From a checkpoint of a small transformer trained on Wikipedia: 12 heads of 64, MLP 6144 tanh GELU.
Each number is 500 + 50 x the weight over the matrix's rms, rounded and kept within 0 to 999. Layers, rows and columns count from 0. Numbers have three digits each.

# down: layer 9 MLP down (transposed), 6144x1024, rms 0.0626, rows 2873-2925, columns 0-127
# up: layer 9 MLP up, 6144x1024, rms 0.0618, rows 2874-2925, columns 0-127
down2873:446370408506471497533557467505452562453463536522570518436490489533477599498510460555502522437509395499483409522456527447470489518536484579398449527486545487435476535516509580545495496493480441515477534583526457506522567594462483412497513498558513507552595545442527527533492524495460493395423464459539549505522443545508463459457519528478555377470462573492574508522446622520486470501437
up2874:544480523494479527543556501463469545476479522428444577484417475593416545563499583505455507478447522470560588566586533516473507506505436604478476550521478548565467591527519588417480510494552515515365512574430500528567451472522483453521441525569440575554472551621521456485500583541449477506520535529547529536565463494533523562570556495522429501499533540499534501505451581523553474591544
down2874:557462497517499574450533506464426478504468429380438533488305512496546522453459351479522627503557530419499496493474479560507484397429560546575491513479518485468566514457510524452462444509461523478470457487515516567517509511423414543396459486540439586379489541489533392509527507523565435515568608393447577532426458435558573590448502459467538455513548493409567527547484448501500468494533
up2875:475466504408533434553520420468482464429520573558426511551559429475458547443528493596460538467403451426605416455533511550407453489557492498558492605456561544439546518516513440513529499494565489520514483541482535515500513491495403557487532527501465489520536451528503436518503534483523525493491495495454462524486489540514509573543508476458509497506476555437457576373533639505448566507416
down2875:413497438521520529507442432473483539404467414453527531508507518507564497522461588530543526395452568586580481535515469524598548525478541498577533522582497558504546464539541515506531488532484561533490468465500515472498480482537510431437544483564507475494577478483410476468492538468411453477589507479534530514495543434480507538634493360438558531495432448529503433499529479467489441543491
up2876:543494543577517459458452530543619525492497493434572459444420457588478577488497556504466555448460589501416396523473529522379538482459546462531492575535559529509561515541537532517475380476525463517566513543434429480442505520450457373502478453480542492505416549501475507505545435479505543519636524478535497497526517443457532428468567431550477608517548484560526505486481444476566536511480
down2876:477551501434565483460544498536518537445507446468535431489429531523579485527613484483456403532467522494509447519516479544447500446544488496402523449404533493481491511546445503577453654478480591434463499502482442506479472505501476482478491469569455431431497512487510599488459503502458453497571475491432509518414437570445392496490418440554445510475481499499548462525417534499529485464539
up2877:465503503512460481518632561496476402544520515434505470496473480528504443481522430460509476449558398542530550529540417497538502585543459452457451449496487570523453442557478553447584528537564502499566540468579405515530462473488538522569585481505567422544586406497556476389580372422448396424486438398434544518482416509499521628623508483545436469489491420529579503511504513469521540451491
down2877:512470569438547527418510538561501479522516453440611503490517573460415590521471548525457521518460514537560503369537473449511421516485577456391501504446476495557577515552551534438553514529533418508567458503440510440481516457502554531486534663489437500570487470523430475537516467443596347462514451576567616374414450543479487375500395518460540635491522509507478509400526495571525518433500
up2878:508494471460535546467500519493436584582595522488473460479567576444546496451466578510529415489526505567505464443491554423475445450507450450390543555464408496500458478567460580470555514460513536500504477493466509510488429570518564470408402508479556476502556464406498541479489347427459436555430503604412623493536559508490542547460457480483529555456448420428494449557582474453526532467591
down2878:412554555513604563473477542431521551517570483508468483543564515512491451497518636503601485507495498523476486350473483434502513481548482543513476418462469614416561521422487467593474579566480530465526482565526525528489534527445557448503566433527478453486522520442608513468472436523522587497507349461541505513535496496483523540502624459481436553437486437492439476468436497542509485485441
up2879:555402488500497487497553499477504488536541544498440517433513461510488487572427578462506480422383501591527505460459430524468510555459449489513479373576548384425468444516508451519391492526530583420491526482528587447477424551428506383513403470632547503548531422493596541594439545420532474546509595459482540447413487485431483471521499527421421375475497475410450439477443527432539486518534
down2879:484473463504523447523492573427433443458520539499542628496465493519530476567527470512456461464327446513521511371482444521418564471545537463460468503498462556524490474484435510501542540500520482463487543501518400520452483589501503482578493459491472519515522518448438498445547506456448573470445504565488449548497537573488452483485473451511534496472458538524439483420377502564496468531438
up2880:514468539459577494422571487434488493436439603474507444542427555450477474467475544549529521504477372466448458633476475421445424461470460533508425535522512529528492447519521536525507505436528472498463537561477533502471436546401405589549494495548509519485552552425493581605497547514626515531481395555542477558515438423430499571514548575467446452499468542506614315435576433534460553530480
down2880:580517549411512494426483559431424471463468471490513533487609518535585520485458515554502503433507477572498485462512490488360480451455496466451452468555573513582517501558494523522469376488520513534539509461562487385457437541411492599414525479523530567452594486433409524491475527496555540479400508481492446526454470560388548393446587600456382406486438535486553507606491437579510510498574
up2881:502420522544496422501438485524482411549527569572504500527565415497475363554493417443487503502465494487502522512571390438482521538475464523518511519538538500437543478498542487565485513566447537462490504533515433439505417565499505639531559472498579468546472516463552571496470550580497492482470475564527518414526593480468476429509492382481500536563517451477560488593512416454474509483581
down2881:497551579529462452587510493466521468585502475458552375471502502400445397552488431546530478492516444519562450491519490522505515452507548431572467535519522552573482474497405461466590427405463489594469448516459550651603494496465439478508498476437596525512385487406408466545497485473484526455423525490555514397559450496516485495471415492518469482530498426534420534445563484446425467501450
up2882:528436473476480441487526474489489466481508463618560527559490526519509481479515531514479569465462422452364433553486468483501493506435504467513456498471494595373534470472509432562526504501534531502556525478507495451502534573455617513538544518560554557595403535485459518531462493602334427425476579498473415454505496482556525643495533462472508528532458493587488492458560523536393556473506
down2882:507477561451488533387577532461617585479470526485500505540558491495430565479511428465588514512440519400458474562463466545495525458432547571459432636570490418419563520508421483453496472539527506581589495481501543480497408607511514576521521619475493544506474454556472494496462427507533428421508484486413454488477516500424556460508454501439434397566440471375535517417478544525489382473562
up2883:533416564471553516604568513525501508485435474411570539483592538512418566477493481532557526585620526504451451515501440467453407535458447485516622546572453455465489526506457572473536446564496541627483534492540466459522432582535417494487520372535587482431509451499547382521522461615516544478535520432577476502512487490492549447453544582567557434479565447576524513491415480442480544495494
down2883:488438598523479548460471522532560532452492539459561440437498504472503492444436508478610547474470591404529516476545428476507462478532465479503500501460599414450616404510502438528471528518493628528460401524409501528421531509417448466574539478482472538539484500504563494472564407436394433486523455365350514467480583497467544559466449557428459519450521557498555543450491516543536421490634
up2884:495500535429547549499535508591422551528553532478476584530527466451469476441527508493458425491465468507541460441466504564498441450432567525484571513514436563560458466569469554576453571529519450498497359565524541489511498430544490493643495553587467521529371516429505518426524498453473452506546409485465507409525429468577470510481443576448464541581473584527456467525530468526571508538484
down2884:642393520503566540387572488659434507478434549469576475441501532457549495486503451473492513544375533450441509482478591482558481451522574528404476523545527440465498565533448430534438502605533483502483654585552512568582377484467443570521509495489491369475438482525507598538495522419531577506464365514498500538468483469532523558558485594489421461421526492505512512487482461529476559483619
up2885:488540561481501492558494505551554591506548588481516499472389463536515616397544552442513497540430513503613466510636540618525514529563500411332458530414478565408490480523513485607482511580503505484505499480447473457546476508491535550568492526600603523472447473573463439492497425580427479602522477535510477473571462455524500506540559449506525549478516501471474505527496482410541578550483
down2885:462541529521479515502464558416463577498446513547502520490548541504493499474540625421507516501513538486612551564581512495571465566480469506372524457414433489417472450469590528511509561525483509512406510447592441404512492541407554468571533535574585561520518505536532399484436470505457517505452590379559481441504421431466525440425584540391504495467596391452504474482526500513458557513532
up2886:445483577503435486514520500544439548524461452504525468543561473433529433429514527579538489541548548559380518560509443484515484515482390464455490459442486479566508443471580479461461525531457576486578563477581448519535516524414510513583454563473574428442554558477488505513426514514477511556470481397445582457505510607498491626514519562488585491530490564581452476552504472457448538513547
down2886:509560418508487541497518419529497524587341543519411451421524602488489588561500499494521575508631513516467494509566469543450438546519512504508533494527530442471539514507503468472400499528457557533480527431519502562492502475585531584451499557485437425515508486560512642530460504434543597655553541460506549434399540502485461470463436490506508495537501617464442458449512485442531601486465
up2887:499499455512552546537401549593528325534561537449519460484485545482545437549459594514501566554560472454561547556503525493522544383482538488542503605510486441550474524566492420466574437455523463538478478490481394521457391535539473551525490401518491522574580516560601459505493498459532510543503488515441521523496453480464511545429427544479537497570554486504513429505520533506467513575531
down2887:509539483528524436504509496635506461585601558472519486506497446434509457504539524537499605482528590539412592552561548431468524438476512508514462473549427417562454631555373480433530565541514464506484518489483436512528533490512404426491497517420576507427370534510536571498427583464431541469534463528533510396551525468483457507431462486611556484502428493484498473505525446469507411475556
up2888:564485499602465595475485543529568427516559456506517551503459435513510464504505373638494412499421579458450536582492525551542501584476535444487533382459538445542513546562507501358498471499462580556491503463473539423473411482440470477448542451510440496453534494499478422554520527529411484515524477534572421549513540463476598474537456513505532496526433537562512577370553516429422482526573
down2888:484454511424496520454408585455483509429514539438470538502436511536538578535532380568543454453466444501406467533501424505419547514418524558556504523463571530481453476545424455575513386443475457511492456481496481547529489502514422443472553462489499470558515536506500351468426527441552481539429442456438531466455492480506516443530498560521516494516605546475427460458488527475497435524427
up2889:499511439517577414587533515459526543474545547497521458508474498515444488499551483470428462476491468450557531447469535455574441560518540486454499530498582490527552537461522456501432559349495484465513486495553449553489441549539443478522539464412525518498476458426466516513517509503550589508435522555547529492476471547480514493485504549558556450486459492489442451516413474506478484476507
down2889:537468411457519489467437503540469538584502566378504459615487486446528403501419478426438509609373637431496394474546476576498465532474515509507472469501420481522567379565544478521398469502597395378523438569454459475513422496442497528569466506558535451541363472512464524478548466501454499579510484479544591462491513504466456533498432470450487450469436541499426481447532520495556487622439
up2890:528487534477573436563450504539495516502481550441558489475459471373500484395575478556501460550534371522432379465543475553355516542362555481467494559451461463561527432456559536407434527518496551572522508482497524497476494544537456486530506461517460527530532557584482520500482421445430491495458487445584478487424555524442559474457526381361496389534458445522508541424538541505474450442429
down2890:491546509408589380457481536493556464499497551425510498457465596508409575499476526486502443497490506467470401409467438479487535569522473400513467446440519499489508515509527454459504505514483525510563561548422556511491581372526575512455535526540469557489405430501508450611592540527548466573540455489540490498444541389452455444489395491488533508478485538476422473486468557379482490452426
up2891:524519470564495520468442458506449480535506455433581464539484465537486461536494460565540499500399496501447529473439503508559582524516517449569519492569511418496502468481524499492539482458523503479498516503501466457503357452459576492540514516486399507405438476392504570505482575493459538506573411546531538522512512479498528393505484431436506519519521457509453425414443510454535533494523
down2891:523474518474445559506470474464477557492507552455502547473476496481572535585533424421511478484429499525471480546443455591475480507473521471552523507539523522476515438550516441521492478552563487490359496453492473461443546549453464451430606441494492467502512505491464456567484443462548417497529560529550500536483498491575499521535509489548479555411528506483497453485414527508590403437504
up2892:626481457459575427478502502567496560540606337535542559410506564446456642455412569554494535483571511417441568538526564463606497486476509543406503482539458554441480421450531513493536491505457528475570473477481571482562498447468563472437513562521459549473531483406515451592505473638473455446560324591506480377501513506529399537540558514484479485547461462450430446523503543434534487477494
down2892:526514512538442522370524506488553536490501400486484537475512503593524426544487513407463448586424484443450585477445469508436441579502469541505468506443516458497382474416456482548494408506442487448387452530442565454474480397420528512441500504441451442585527535536419544446564425609470389528535469527498544467518446491551542635502482518494458458532529534501431487508441541509474499427514
up2893:539415512564497441462540559593575537420477459577400515519630423506467519519530548450554444534380580494460490479492422508388611514461499475515548468553453481478533450542526533535488415459505525515461390543501588540457500370581507496487463575510514480504421482453422484427556527491425556639530529569500451549512459476514462503558619534480472568426399499549565492535432451595470514587511
down2893:575534576531502470451462535550540512483507529496537489551491490485556464492554500530494505429512465479455494530474440465523458501447526374547506489445543418531529511532452508489463561417456431579547408488507522515456528602504502387444497436490445489468432450474573540514533421482571537423368471472413544516517384545583510602534474517449524481459528490560539519611482536522496519426534
up2894:508504558523475501597494552449572474440423517529517458544540401525454462466542483497558505490537535453455605526524506489479531416500478461480567534433450590498485587478523472416489588577477548555446594463445490506557567544459444464485491445502512544364517532534429499486460474458482466536501532553456407531419512474485526521550565370472496590530544522484542634457442547512490428505537
down2894:524466516517501548510406550438553465521602569540428445486604460415585485438476584412492526536504423507465494481441494448534459497547444435529656477546452490575496500454403445503558484595512475369478616582525552573419538513495405446519474509512563584450584439498474555466479546459448541552566551557486552526403535483493434493416413404520468492465493380478525600501379464537509472519466
up2895:536480505457542602593428528488516390503479454479451539452390498527447479411482539445464531506467573482502492471583544417472495538493486406413472596443492584554582506568524420432632589457472385513530549600489523522535526499506409522515454472516481459424544391542542522504585484483487358471645434534523537416511609430457536487515533539483507482475510471491540482405496544521428514551425
down2895:531477559519341460405380481569521483565495484514510447496475484530457509458498476517481573500496518494516407440555554452508506517511507477534450566508506489560476388538540505491466584458513550501525479434519441510448529527509504486494507544453493532542528566564488444456446444474411512520367571537548451467503497423514543526465425498451465473483512439478591502424503393559507542493537
up2896:509587520513542548512550506571456479448494545541549475539557481487524553481495443466537541531530437381654592614394519537483532496506444573369545547581444598540461446453459444428577494458415546485481481416507446546471555484503460469472454485450481499411523522553491508431444447501456496400439500576504461512538497541515525455553561511456512531499605571525583561407421460520549497456502
down2896:518505386527518449438570521522508486533556595549483506519586463505502481512567447526469466583414444368525503458466470523551584512600504572461501509522482480438464520470370566517503516425505489436527570516588451470408457426519506475529452554495489441536535516569479556418494483325510430480521433578485539522440473456483503533496506608514549539460474582537463405436406501416585434553449
up2897:506529483486507497499484504400512513480414383610528460476529513540531474532521495495433517545458458452425566473409509444492557527512599542384495508637460375590469494484547489513494515464473550525460578514432515579493418522474493499574493497588510505506521427537514436440502580603528475504535424529667454498413518509436549600496608561507507500535440506563483534560578433581546566525461
down2897:439518454368466459494554455483484492508523558468493492542533582501485337510530488476561437430505523537455436547550437523497471496427464494487469576497445476518430497531589507546441486484528497398567457564512456448528493529575484513484530462497503463483471479468563459519422459515386529594407499519468434521475542553455539542453528480517551649434433484479461523572434649559500606368487
up2898:510495526496477405558495421584435487593481426447454425550466534445530489548510492541531488521525539497497540532609492562554596556457488543533470459489458542533486419542516452398456464521483505608531531489490396593554471481473552472503533563442592532531411546467459499457507547495482415526530529542538467558503622501536525536534649538427543587536524454472536489462501505505513549544484
down2898:608465492503637450514358516470430443542445457463510472470442491485495478429435478500386532482445606477500552522466466538534580407578525552475516433461498557507445458424445516384491377466458533598452553500522624477508493572533411459470530498487455548431516537535457484504437461599431542510561521434517507432542460505455489431480507486427537533504500416531492556528463447491519472421557
up2899:534404434460490407546487496478453497454591424617499516522424504495556527557447552511577470527572466515552460539499500445451464475532538529560497485477622495459461445492512534522491527500500435480464483504485468412488484513538569421492451445479474523486433515550439582494519464438433494549367505502487434532484457439435479512481482464530534557552480540531543450494619496546474478597431
down2899:467422506507495468517570496498473467374546471507540353529513526471531479530503426584466476493512458426559359527439528474520462482606497459557450554462580578487495505512511470456440448454497384507460438449470504496505567324473504521548536537495567519447433524626462499451501448480499517470470480490448454455418464534485595577461492486486499587455459526517472546448547480526524459415469
up2900:445454450593478423560614493535537470465491549436485438451495564469501453466468523451509488387544475491478496434547460463486577487478495515520434587490492546451490507532491524514494492493546511441540582538515537519493479486425441606531486502374515431523622488429478443395555573531475441453487502503563509504526442439499508459437603491463444407456584461533583510506502553557405464468409
down2900:439526439569552478403556540503492563472482523490524505569484567452519502469471357509529512490444394484544578560460474511494440428494360482575550515480450399464470483554497407517542485495449563484481449436433550423472499544427505508434626500496448382448486469462513430376395516527532530576433447531536564451420458480538491449447555482437524496441506405483484487367402471440392449541422
up2901:475574486476459462478430565548528521536503505587528527512572458470495525558465505600567520511478485489536453499420445481479474571474486532513481501418504553545426567424586523487503508495440438606427586505482410466452477486438497483398494429538504398511405478504495495541463484395496502468552528542480498465549488606445461508362586558467567410418497527517501458486497524512543507495489
down2901:533540458540506497538459458502528511471451505433460451506534466509427425469403492449505454451526493504464497461426505532476448513556504503458505499378519466495553525452442533566537474420470437377519456432554453531517453448466452545566572581448448459480537490501506481454550487555452441586539541516557471449513452545585474511540509468455503503503305551523406432533520442536478491389484
up2902:489513500547546487496433526564435526515503431553545463514557446422497516517413559503535382417568514554430533468503468525487530450494572485551497535540423568515514511412511489545464587519479576499539448435494482501506511479599523541498473509532566490496562488517526527494560507526500461493506452408553496413518546490402555499575527509560459556462488500479460528610575600538541518533484
down2902:515503405532492374478533533376462463469444549563435491433519489417521549506537477442520575441480515408522426527465446524594514527517408451449554534524541451420497458471515519543607445535531458567539512482506457514583431453449512491462457516446478467606494496494432516503449408453534489527460441394602448454511509466521537477455542485517463429449553577441506480536515588431442513487454
up2903:509499495478576511455516470469503530522451566507603510463406499495485467617439518485489475560541455494484473631521425407485488549539504521434512507578394502515432552489549473523472387552525397599531467535457576509477433476521503528509489517499504487490469501548460563481533529550509511491444531500449512529458509585506514575506450551438535500445535462514546493557436506499568478548548
down2903:475509451471574390471433406445426463519536568459505460532394411511433447539418495555462423503534517482481509480517520387497499500511582497501502514409427555536502428495495430412510554463508527412595432505478500495475489511515468579398542485431401534521442488443476537562482525566431449363508479509454527542520561438503512526502423425534513502545543519555577382594480421488544468469504
up2904:428620502564473571598512508572487496524438482536464495486430523633484400513486513505500479493496394496506490571500568528595495534547488563530433497563500543487492525494546461510497561473489413497482461507511485489406541478415444522559640547503499510425484490420470487575543471564387463510545531506481442517467508390480465531525559553502492532468495565581471500447569472459473572519564
down2904:562514546516538395482553513390433572453503507482482587426598542532563467525544545604503384517445510530542504467527562499467475460540544427484556568513474435505460532498442449485618441504600517580507564475485388500522525500470522471467537431596519506470453488544514567475549519630543449533591480520564535570422415454532494505495484523428341463371489509487476529480530503389515554574433
up2905:548538547526458478482486485516526521563505484523535525642500478461526472507480474603602430471464503554477418508540518566489498568526453536538478478569526473492452514487542442553428488589488514497430569441537440436528528489511489492537467555494467511428443547494454525487614514436534507421462544504483457462511456474450539475533489520547439482477498498490476523478513602493457412476500
down2905:564456492504510523479458516499490454428510459487454438510556540515494552463537492489522367508479467454459527490410478515497412466415426514545509457471539532531481507549515469519463469459464525468479434456499496525473611485495536558477473473551559491535459467449566484498449457469588594587576479558422446497547536509519501474463493446509398397530445460477504466545468431556493512461562
up2906:519414416482487519476478447557434431534472412419444536449554520437466475484482514528475515449510533514420402509541482438485452431484435520519392465517554426439573478585474468524496513386529482461463491541466441448588516461587565410477451496563489484425524612466569438521422492577509488591537419426447540494468465514552509532415515476477408498438447440416454544600477461543512529447482
down2906:556527464472450446496490581509524430444503489473554565525512556469484462536528524421510461512619504554482437453647455384502544565475467451407449469523498506493567582555451494499466497522511534519521482457533452458542495556532446479531503447578487517467577595599647385543465527513534629631518409562507436436530496489533543527580445431495506559514475530457478530419584452483552513461547
up2907:485502419518529512597476519466560502520530496488488613511514553524531468513484484568505559467608495568469544441516475479497586515478521533548488494447543504487562477509488557459530531403499556482619537557544417453535352583550494484538441453568499532550518519492467532484423505536530485553473458438538473413500554482496575376547528539532530495413432539491586418494500553497487495496503
down2907:425446495506527558520442377494486474460431516555547596512409526454524543443545486454438342540445465494472542476507423489456413515479414527402413490544453581524495570469556459530483439519489487432582498495425492515493526479507474456442428547500528527441467485515499562545503419504411539376448533479452489508495521445538424455444540528558487574548503485419418480524487466532497461567435
up2908:535466586513416551478524486403503487605603468536520527501537559500412540493456470508542489465520503413441596521535517360537461475533470454461495506399467519419435463456504572583482512434517462435470532490472506485483473567506447507455456391532513507470420464557483488561527526530518480415442374496491482504499591457478482494457516448514584450507507384484478506436418447438519486563485
down2908:466540452491578495613537457487471442479490523479547491473588490565377503511557494522519541405506603544457528447444450508550478560463487527562656675444505509469553482511477435449463411546461494599550464469459566503512506582492491482576573450501465544528503564411520524449530519624505446513447517490408509491490457545606608479496621491511569485453492528429453530502443533486506492439436
up2909:414589506507489544436460544553497497467483460494453517464470497511494553543445511412471357465437541433506492448528534596452558571485452427473501531479512501504484481472580520441484545463560474454556585562537472508464514494566529511516516441556477484536582473568533504479519500471554507521530509538490444512504439546407505502645526534463546456435569472466405444517568450549509495545436
down2909:515425447546518560412520495567422541596577492439436462483594520559412576543562506565449490523435420555451484464535527449474556530464414462440453547604493450555497499517466489581439352495489576518512481478531475490484567490492429499533440485511571573497431467524482509354588486533591475525425434521406597450442487583490487483582430488487474457614443510546412488428523542514483518546495
up2910:435573473563552540468524495465427415566437470532522482509591437549466477487482541606453543581503459653558506438580500540483615525537609448474474473491544552464562543463469536505495620420525490570479561414377541545522497490393565541526520552479425411523429479429457559544458480530552499528480481471539538527506507558488539581503486524505484543413495576560516474424482546517441446478501
down2910:463429495561549599439476441500326532530498502508476423466534441460485478502478501452501477475542510532524485488420483570423502453361445572448488558424490403579468401516528472527453438550562471492633524498518424394569450522414524550510506493586535542543529509511463456472574452446495503555426416535505446510523515519524478440568487424488480557470542539470453489500436535510554559532479
up2911:502442529522657482538464460580476521468461499478478475487559467490466581498477509551432472523573571590431550541459558463523501511475534379499448493471451530439519457465521525432468618442457531517516429546493524537444504552544527479529450535442475470451531525481573458487473446541428531383476436467470513436572403530490482531520428486582454471510486441540422488555507510482537484528472
down2911:641475498481536471519577479498464572474507520473449430571497507478527577472388481466513511411473494468542456447556540437534539518484523540533427517516413566522487463490405437399437497422493542549503485514546596478551561457449509478530491555485442444558531568531423460570386411476534462520580509457483615494562429502509515505509464563417482383567533559432410464487534482519442569403540
up2912:440536450427458522453502567528474495510496532573496572486471416617525446571451487516498452455470427545582531515515506547523518561488484458488558503442555523558519473544486436594512597484538443549459515539414492519429505572550496501598458468580560513528491487508430432471488521438501502481507499502484528491519449517528468511499535518590516493556513374490452434542541537457462526521571
down2912:530466496534514514488574463406550507490575501511416384523490486520357543438479566421450376409408504552527481478433477555524389464462516513518491486452514530558390536426522499435478435450425442488433499414489489500515525483490523468540501495534520528421532520559424465594538572528464458489551683515525398500523498487530519518452416462527500405540508518461490465431583458535465586639431
up2913:488474561468525591480540528608590397414492468452573464508434561528502484589517517473523548395413493513527508514505458522453518433458363556462474578449531451544481471522541491537500642589436532566457588421479522457539485475582527492550396522527446508530484492465512593463533590489434494491519611520478509486552462563398575574483540500412562518504505503541463462500481495428507461495493
down2913:492536580560471501503445378473437535519541436499543551585611446474515497500454461464495392533487479431594555568496475472529545470487502588431538573483536541533466416540507554446557466417464511600490527543586586477492455525500512492470578484516535557484562457495436494517564553386485489449520507517467563505434501474422530513496465483548497475501460418473481465571520423461464563540439
up2914:473480534479510606550473377550447461466457499476543491492511502584536461441459408563584469507525507571541506561565562516536506521464568490554366476478407503483510556436546445464429444453516492496513478573517442540539418422479530591423410614475573540511541467417440519590524467445496511454624507548557349496405479543543440501506436469539571494505606480541555517549548444531429536438476
down2914:519463466487528534457514647479476520445426516447480585536491396536476514421491532578540478552337529575622578492450523521486523544439587453572594538471508511575565511438466419507561472467471478480494547498415420551509454523509399462499427590513402496494574526505393530525448467585528535481428493446475480555453508532606540573506385549518462468458534556506535453405543517568490542412443
up2915:485459392488465483598421502530571433519497505475510488416534474517500533554452498473498501516489549468473534469450487470535459544489579546594577541462605379473493490562555478435450436526523488500505488501497518492572517484472554565549510564570593486460500520481491467507490554501447536428458439551487533490521515591606509558518515481513445604440500502468512572512503540492438491459468
down2915:545448484508572512516490570512465533509535556516430490535523434453520548519543534457474492508457514457507510509508538529557510457562574475486530390514511468479505437460519483433550442571421426530429498441515521532555495386509506542585470491530478456535403346452487473494433544586549496506440555569524449513462478553601461539463465418624556528469505490472403539564486407614579471562591
up2916:515519461522595468523453596544564490544542430540506570467506460323408421551503530441497510511520562510559516531572519590485436423536540393504479512440449441505484561426495540632529549508490471521602518461566536503533480447459568471519478505467605446512390471477513477410509448445431545530463459516459455535468595446440505511516461433438520486556493539528451526574531513479515462581526
down2916:449507481439597560449476508436567499436483535495519452346546487466522454607475544507584513479537388518543495501417423471494550543610601507505451456528519452341458494458376527509558441542562452517550560435599476492517452555401523467464447545474491536526435530568543486483502504425483427416420427436476405500378489501481524509465406562583514524525437459555576518411589531519552499549562
up2917:548478497501504484381475450546552466520558554489472484548473547522608544506455465573477573467469534463504459423479510538544498471481527490458516496470527519480499435409580567600528522509514498438499560445561485435422451567584472471566551472500456495612464526410527548416529593598526426542525450458567502444569407422439391508528485527452476484486531399506452484495533529535530507539516
down2917:553489548518551500401404542493543445407543456469512467469537501549504520456498396522519465474362500494367444477559457560528477514473549424514535498507509476510454560501464509511518496595425502549460478525486394554553609417492449493445457477505457485486469550442515545482465483527592506594425555505526439518403466472404538483421406475465455530480486488494443474462524433581470434500409
up2918:555462503434440592518604406543481456514503485406497567445460483505452489508479493451571537569501499596445557511511513548569547564487516525420491488421567385484525558446422508562484510501451451496513470488583546487541549524472487520469478571517331529474431573529403523479502506431546463456454427497486472474595579541578527537486551518531498463534482398484528488586498545530455503542417
down2918:451521496492487516406546456420528567545464513526537487484435466523508492566442373416538482488555443467544435566473509466574536459474333510540523466522392373503518523489465542410403452445510459440532416436458442450500549480364510463501444539417511423433440564482479495479510446495525501463392489496526550445633506462478486442481561462441471531495432546411540532457460543583558603468425
up2919:568380422477547482402442400539496494478482456528423437573497514527453506506471589492472544446533569533472520509351446564482542598552473385530494539608437514461558517510482530452537483405480459484504512498489499561519452393514477479471450471406461525547495400459555442553418526476541507503593543600520507467437485545542493611447521529502482450491504526439513502464589515495458540550496
down2919:377456424471526507465469398566523531513581535455517502492499501489484534544550525584505519518498529487515523521502454440543419439549457461484433507457465454526490448493557460468471487473437467547534593559511523537486482541548390479490423608499576547412442482475597480521539485460516454364464451505484505566534486483575510565440492470526496541474504527558582528430487482509490539529559
up2920:529536480519570521523402539492524556531476545549496565526504489428510576543453420514492450562556582470548491470508420560409519517470560505542450667504517535459473559564511516491571446500500504576510490515522551551428396447482444515473515524498469478502567483565477555454463474473569544456391502500541550497540541488411558584574565449477576600501472597523373516550569418560547494553419
down2920:508489473491486484529537451447487419568533497461462450382499512481475533517488458430516577506498521450455582485435540523499514493595487457477520539436528516524526434521469562551538452543495538534476390433450459494493470552571515473596524483476499569428490537509503516497562513518470412535501490519464560435461490424442596450383507414573560481528547439502420487566517419476539513448440
up2921:552488494476477563509604434479519496478433483500406380534508511544555533496608541536546524452579469579566475550559505509530427569553529537600514545481525493554489517451475368466479509552596483553490463453500473514642463433451515481497438446637568364538494481577578441487479565469445602503572511407490549489431500592426565480515417521530460467506468480605427500506475474479547514594442
down2921:568474435423411605478511406589453509440533421531476454472553487513516518460548501413439521526487550554539400558433441564465578477538490529559550556590554520441535476471369446443506532446575564528578399520516458519490529524597535514476470427456525534550612413474590468506409463600505544501450435527516540415435438450462603576535590455487424457534514381429400538473489558542578491464433
up2922:517519542503412591537410483492525497587518460543521456539441506545511508528504563381624515562533488504549493506472487458522407527426523540503465416612520432539414437479526499375530512546495538453513516523399447495574487509536490501470482455426550359523560394501472500484401469477546534546537479557534444511490429494491483519471510539528624373538451503547536541469462419552564585572516
down2922:484448450485497533473416431540549437529517488446494447491440452487465477468519654581477525422574531515469456403522563516499578541431403485497457537560484559476497515414542452449410535617403497520553511450508537610503481554443471476533553455391467466529477435479460545481470572497461450579525516480536418479550569443581593552588417492617510501424465445596491457528426470415555498562591
up2923:435466543486552454459504476570531569590520435579513478426547383417449465455501497601521445431490384483396435625439565459495550479369481475416536462380492533527578531461493569546410554538468574432395637474570501523492423500484408439571568377552552535423520480519523417468495471524440549424546492472445552463540574490505473479514454607442460482503508525537450461487490482425552408500483
down2923:556456489491483443501351562376498471502587569516568518496541567431558506519495460448588446530450478428532574478604518543543571451469559475405533480449468518517501429487454573493435613552585536496446520465538483555472514522434485456527425564490530516378522491568470570495534447524449492482486565445462487545502451505539449471517527424485624496469527540468618488589540496439525598471453
up2924:496478542440437433509442540512542549419486522525417440501492414495478436553562456440463453521509528543356465465539530486474522424465607557494431423574573489456432457470489461501492494460508500415339569554517475537503477435623402531514507566507469475546499502483463512488581473450537380472457466461574533519534501459480497560427498465500507516507551575567530537460545537481620514562486
down2924:442484366482427500521540502448483529479598465452533491506555482510429439539493580656392526513483433472628612580589467511483448549495471484578556556528527505471496568509492595490435544475522494482556421492449500577507421574467559572489437508497461482496575460514500470464570513489517545515486432465453465501568511540547544494467483481430438465414481492527557430556465528420453507452560
up2925:455600455439515490429498477471583473487555466487437406565538504561481459466412470520589504510449538442486571489492517582359523468494503436458544398476492521439550443474578507541427525526554447519515470494550481482539533434497582460444371579507521460410618532546435409488388458502496556578426502398463571505534527387604504553388487473552397439500538508508532580449453466523483562512535
down2925:512454454503561550484457463491400553460456478507503474449505489558525565479520526587539543480432492501537465473526541468523494464506455496423483492522506468457490445494384417433434498551494516476502514497540543546546404609490454482450540530456471512413512462527523472480464536508542504449463524490523447487555495465468583541526393526449521491442502464498587460505466418561488465435528